Weights of a small GPT-style language model, trained from scratch on English Wikipedia.
Architecture: LayerNorm after each residual sum, tied embeddings.
Each number is 500 + 40 x the weight over the matrix's rms, rounded and kept within 0 to 999. Layers, rows and columns count from 0. Numbers have three digits each.

# layer 2 MLP up, 1536x384, rms 0.0593, rows 1405-1535, columns 144-191
489461419528491529495473510506552443545586530466509442457527490543494538539556511487495556528586590439526444521515554497495496531490544457477554
516500436509474544517450495562519475507504553485492503470498450509477516543558506545477511486524550466474474491443516555458474476540410461599457
539549505526515561475419442495558502505490491413467476546536506440534484529564538488538514480499481451512555497520472483408509500459497476461530
472483474510458588515521490464474533510538552420515509529497511501489479443529554517417496493372532464606527492495454453470469515485539514514522
430540444448482501537546456493526466508537520551508557461514495510496486501473528498509510491436469541510537503548473431474504538455518507451423
497501476470545555509474558461545510468435525529462550487490510523450495436557494455462500433505555447497536559566429461519494437474453549524518
544439459571489420500556537525470472564500500524507484534526463561540465524483509533456584450507497504519459560548430405536540514421565419451529
548446442474472522528444452512530508507521475474433493485479485466471508538441496498556540496498575491499456512446591481501465519437442501516459
488480543421521482487517513557404487485493517472572571507608521514480530468502471509444482522493510461496473513483427469543482519477543538508520
486482538461404548528410462397510432465470531457541569440526466621497538537379510436398500480442485528571438483454486564461513545536459458504510
509472584444540496519505518501564520525489593492496483492486534462485487567517532444545517509539471596502519458400475511541509516544533525546491
388497489484514538439444470455504477501569477505509504509490542480463489541537464513590495486446519491448513571469485520485551517483484571532510
496507492489511455551582553506461504509478506505511507453499491506542481512507488565505492443530470509524537555439458473473545531486495481444485
472475480425550500504560525437531521446458444482503590528496518483564519500500480504477563488417523582559606522344517490495509492436515497464509
543500486518538545468488513536365551446497542442508482517432493437538508566490509486487522572501478448542510469502559516515455507519496520521498
510532576469517467500508491545460449425453477515552518530481529547516497523440438455507471553503449506475476541540552456481494503541542412481490
567462495529522566533510467489495497459478563533441477536430510476583511449520507402480465532490463534532472546405528446436569527511564468517477
552516485510536465496477518455474466480487471457519540536493456462481471513513480503457458478464494534512477489459484544501488506492500426449452
512512475399492435528493522534540530471511456555488560450545487544456437563539560569489516485488441578572473441484489492468477533538472511485527
469505495560451466541520504556478391487551493491437519484491465514503583460543553511499523495488486577443489477531522465468508495537574503471515
510566595590482481486493532480532552447579452506504558504528537504534502521465476568498436506482465499508458471554490409494446491473491531441529
521479540472548549561527561481498503498540448572450510421468570540437513535467533502475512477526528521497489477501460536517439487516495579474482
514516475546480513517552565532455573550478575522465425491473587540529490499569455539467481536471531485575517545419399435488561544525512518525572
473492495474527579508507611473473485550531525525480434448573510466516476578532440489522514467521461471520449567408485466486443496483566515488540
541468531454511448462520494528477488517512491573528497462486471489495463505559555528530461480490461561483445482455472544584499462434482462486558
542560567433537590442484580489530483508533529485540426521457418409484529547483534513491517485466520509481526477529450489471459498506494487478495
463452509476534560498483503525470501464524482454549492461571551435508478513512514458459509454522467510502446456552429507430579515568510519456514
493506426491448428521538490462490567502549489468511551579462498484570486513490534455403504538478499491451466529406521500508506445447517430485476
471546429464477428466535491522521465504572517529497431543498567536474426515425537504473538477513454446557509553483501508514523444458499462512526
485468505568489546484533504458554529421562515506468483550504487558535537464450505557465427456511482617536507581524474484555501455453505506557502
439531444489460513551529531525502527534413520507458502529553467485497503564554525492487536490533466545465442509548550565491483465498494533528502
533519451522444477495464457547515494496485519497518529554462513533505472534560441557455480525426454452488515478510459544476456438499496455451495
482538530551487530493558498432480449524550448505462549534578495485475463479423472550571500527450483452535436453460528503531491573482483530430412
550508550514505483446493546450527494538497468404529512483483544453498470522480495495504487550440469553528448532458489524413529471495501529530474
536498489523480533495459536552540522444519528523516514541428459486567486459526510380520503442468437512533580512529453538430457435484522555480560
572512431511484502480520496480519480470507549529555501492466533501508485499489500515498509508489461535568424516496564523437437501466441461519510
498508528552465615500452472484534469524554444564427448506461498545433521539477515466431499521485536480467464514465547541517499497482517475521486
521547406462466434536530473553535427532485572536412515436401452482514449491545528578389510517511537494491434500506542447561459464538541570417487
478491485474523464549475506462555552529471491510433465464504452503532532510509470559457539507483466487520423495479517474608475412522470458554470
451487465526493537552432521475523515547526509554435471497530514527477523519484490515456545442450565504566448569493508497531526477457447509537520
498597506492494508472518526456487506482439595514538449461504530435496504494555577517491530478500450613531504472507502629522497446543527590544432
552525447508475529481449509454460540457482472610498478578509479569506517525498503481526561488493464496504559547503515547421490547481464515592546
439563648528511491479404484465508537521471455449534424489490527487480481534452570469535587537427575535458583518511540528469495493502560472454561
442519481491511590523530509508485435522549446548473501541475520476424434482542470523438489461537565472470502476539459567468423520480494518472483
524487409450500502592572525412532529517500467543489548484512522455483487512444563552446535488557461521482532432460536489482501565496522538490443
504507425445469560504573526513486474485499505510418483498445462485473466467441553604484511474455469497528462499518597520471537445435545530491476
597442455560499433494511516488572464507561494511465484495581424537453504534489611518494535405595498498541502472468578468502500544440511457472479
483532545498437548425505485567477499460428529570437467457455523461433487491513525611526506430521469507559489482498528539443439494474528517508501
575547478440520446533479477441523462500520578537481539448515454528543540518478542565531494449476495503587530588544537476528496470513533528520485
459546586473531513532544480501473487481487542473500529450480529501491499505496514423549471489584409458467524480508522411477520572493493514508537
494557431515506491556480496463488518501498469488481468412482558521505534471512476584528521555509496551460447529499522532451548459535534545521492
565556537534459531463477482533451472475507510546487430483603541494423450479437417547501569497526492570557501560430565478501520511470530492537437
539479392501464464444493507493527502549465487490460474414523532509450514519454552374514478452459475528484544483488425541437556510552546509514501
530589502423461561515477489506542477425464488476543468464496425498554552507484515558456480580484539548500464510524447509450457468535551477483505
518462439519520456542595485499474495458576492569504442447503562507553488518474492515492555459511512533541524493561544535511451502574541585480460
512508465464521547504488503521478504546489508435489500426494548542456560492496475449462522467529557607532477451402474478484519496525479496525503
533460512484459540478525553481503452504491486561418497483516462531456481477506557542542464561500461502501507514514434464562505493513506535475479
486492474462508494510519464481457446471497496497496506482476532548570439516496482517500459500543510580507467476487526521497490459539553452490530
416427504424551462509544470527443493477535499455512534531518456532507518553439475443488561505476519467528517534479509488480472528536522561528489
501491529539513519553520517546539526535497579560507477452569446456488519512538485493469489482510523553405511448462486556478459489447507542492442
538514531563531610481489522548493448491396486499516555522513583459558489532451563537520521399497542493454459520542517534498471505494502520424551
482412490504548526480442494468442527464552515473534484438484526506549478543455445511607475504523508479498456499480436551510484477391532507420535
485538506500521451493481478536491489534523543512549555465447461474477523528487482495466478411500466526562492541473501529446553494515532487490538
506493511559526544440482506493493522575453522494504506501517514494508551455589451552520471491494585492525492532496576512451487509519523538460487
469593515494484542473557505586534534569506490487443436484512494460480522483496577520601550524447602450416534498496527469497456508467452519487500
528517483485509588493454452462520455561495487457473538453427511546485527582535535453487533538478424573559433556456478573500566496587511443442476
448483527479533520445483543494529497517469466485514537472535549510523500514475549556533485512429484468564463525505493560522501432463467519508568
534424501461502495506475522484520536489570523509549529497499538499473502566526536498484526474573455544508490551340421494473560459477488561510569
509506481545511498480515530543533504481430504539515510473499491523560456484516511515481572541552376501529446484486558477487412501527472506541498
534505525483518532518474485514481487506536567505406524501475498555486479514506593577431459475425561491461463511500485512446513515476504439504468
513493437504462474508523479512528537486456478525538533543485460504516481495449507494485531512505528567508531460535499549467523522470448463446474
500492449515493581517484441478476489469539438468556555495489503470532485511498526537461508500469501468497513531557435532491425462494453491511420
519556525491578482548525515469522505541553499461491505551482504464491552453479488557528473534517445557476484548404465521466491537486521468602512
462445429485541515578455506491492504490541498456507531434443527429505577499468574558507484479472463421555503523432506518471491472548535508521507
486493511480484555475493502487459492492465447519438513465581508477591494465529484490492479503517481470487525506518428501487482484531494447538494
456494552464527513561521509534487503498539549466501461458516492529429493471490565488528503511506433517517415517466547473520524522418519451462446
475509505445509533505518517499482532408496521548513477520490480542489491530508500509561517526566471479526541514498485493520429504509499530507573
463515480591462530541553480509554532568495499500460531464506525488521497476603532541533466486538550466533489413440484556490537529486494437468447
487569581432461452473517479500540493454548523436474459486523445544475511554477475468539525453543459420551442453520476405514529523482546508513549
504565515493469499554439499530544499502526520473532433471497474511423493499417539510487527459509453419505487502531493518492512508530503557472529
459539547475468581494580507538487486502542539485398487487470502484482537516503507581532499463474472566512457438422373498488439540426514544496487
515480448460480475537420527548491459536537489556553581465546481516517572514534412527521586539433415601476464495499530538434606492520565527468479
499473495584463488461471485547561492508483516575460486503535461551538554506521477493548510483556459515493524468534524558555501510448544479499558
535542490492480550630426516476502414661517522540510583464492586510607516535481423501536475498550538512416518556348519551525530505501448474466463
502520482547523474580529429573451508531529471522513452475589512461510548501591468542536514485487549483518477559516499507536529529547523533452479
538529434506512504443413473580498539551525424518484564470501474505559518531493529466466461530486400498554513497444539411500520452508480563489479
494594486499479493552536465514567504526586487524563574500459500514533490518518591502519542481444537470530524449508486476491501550550501591503502
529511533491515523477460486511458469572476594519504460511436510493507465465529476487496507545485516516475516500507551465550464513545471485506522
507551484457590481488505527512427494526504488425569516487507455511531550492602570479501516467492551575470558556530519462537451555453492531480408
597498457500473460534546484508494468451457508514372548499545451494483419480454531511513521458497464459485494522465559529499487484513533466509549
495568500474476457504514489476528477523529529520490514480504511457458493503493476528513457449469501560504541510462493532392499502492488568451522
496523536508477513493508537485507480504493499536479534520485506445520503414412513438480531491500519483512436569491493496512576569488484403548510
531444408498433489474566506586531469576521553418435498507516519519466487463579490620485501580436461491530527437479542432523535518524492416562478
482485544503497543511593520557455486487511443497527496504519530427509435426497541490506503472509480482495507548434495506498554491540512541473481
477465503480469454568396443539510510464477474426457546434521549474431556490482389512453489533450466535512468562502487529517495467483502502479481
410456483473444573527514511452506489533486513462427491495548501539453530466429417500546534497481556495534480547508514456472551480456523479479496
441585510506437504494569484508465527486482519518443490495467542526487500474468431503491580526429483451508466529489535518466508397485524446496441
509446494525494502478472492491533516494506508481599488379486515471527429523475489527497522537482522415428537473495453549562550472536491423506411
519522543489459423507398446511492490536486464484421431509593470512475524492498496501553486452467498529462493487481505524551476491462531497548513
531546467549469523449557544499544577437423473553505474568463534508491510490491503487535517545535444451509576503492458531475456472502477513446530
477553450505416570504519526553537454548564546445437468482512569519468571466526474539507515503505488522468453577444516500489539563526515562581506
441519545490502552510550559467558465498505560539505452453479437447526452485505506476485448416507591471467530462467494602450544487533509508464544
479435463534471452466486469501501435488482489575424489493447450513523456515489460536493462512523468452536448540488478521524511527489470494508455
492417398601459511491499401508487447413518511455496381522493490508524439535523500475516498468497478450442425528500509534448481518517516509513452
530483457545525495505543488517462555485450528539534499572560503595554538409477423494456530496467572548499419554516535527431412517462497526554453
546539537499502445499513502554546522513472502417575520523454597558481426494547553474408463513459466487554498512539516500513504515456453462555542
541504510523524487510422529497484476523452455514500477450535538408437503578501521466460496509516459578602466495473550515440465542557519453505520
503535473516563480498501528522455485472498561477466517530551468519537534597446463497492518492542457468496512545530468440510524507533436498455484
540586530528513549471511472494505507420489499516508555549463542520515519509481505464504570467494478499485552546521532576467538501551485464470457
492484516494460552491484505474480553510497476527511527472532411481549509484459507539529480459531511517469460474483423478495506414535542509537441
492514530467503508516480521509467523483516556520499425509535504490461521521482517466497471484469466524568495543466538471517511489495574539491527
580569583492511518498482511519514501523493488546519502479468518492463476513423543471489520537447499538515497454456487557399447513462495502511559
470510489508557502601533517509514526592533512462479448494462476504490503505449457466496549473503455512464522599496533485487452523530530442430518
474509508514469606495500467436465499544514489576455488470491499552499509442482516559504506519519484497500537496499492536506463486456489492438470
545444486508519471429540468498542489539448526417528558497515502490442475489417487515511485524504462519500491506531488516521545520453508490497442
558476534527455518500504490487454535551501535467538459489470502500594459513456478450512477478515497512514564478458486532503527514457506464506522
511515594599476518483498442509505505498505486464477504517526544596487463510495509472429457492500490562502466476462561517473433478462520525526492
515569459460517531514506507558498527501435433517534484543514468498484551522524472564505478476470491477503435483435506502494525514497449428524549
505470529523525535482533519490468442529507478493575511473531494541563506429525486519481491558563439445470482508491500565485469541495499484446482
563460495529506474449490524479392525486481490509509573400509524510429486587528442539393485469550501542456466514462468496503447496497518429518521
448524501469532540527494483590464477509457471539490496467534527480520500518450452561538461554460479530496435515522541460462504496465508464494560
516506527532444505546522500469454492518536417466530551519505480457538530471486493493526480549515544438506563512441468434558458512506530533500498
429479482450472502493512484481495493520455530536460454477548492494535501506490452486524490527522502469484520517467545493477516489497540541502485
467461472596530507434497470452571510506464464492479554492583521542468611541451401454501574541592520488507442535425549497539515472527571541515434
477517439545501541483494525494466502514463522489475506495506541504508445477522468448434440513507442518471457438554493484502486506487456483499517
472506511441495519417517478506467468448458535455477450510499509581496488569509494568533478507499414474479513490537558517475473475483559534509485
489514488507507487572484549499564518445485573484520544451443540502445463506502450419483486493554477519476473510601505470477526522480543481484527
519597459586510484513488528514563497461470474478528442440438490567525465383498497534478460449524457488522539576475481538478481509523491652482482
494521537454468472501513439574464564460482505488499475520491476508547524494489601482505546571472451488460538504464531506561543477459455457455453
512472483433562547477445511551498520509466505476470458493521523469511541509537508395520531469448461509457504530564446455514493527521500573520511
528568567583481501489481492578487542491518480434550452504436512418545481484439516469495551522504494522527474486589494502462522523449488488511519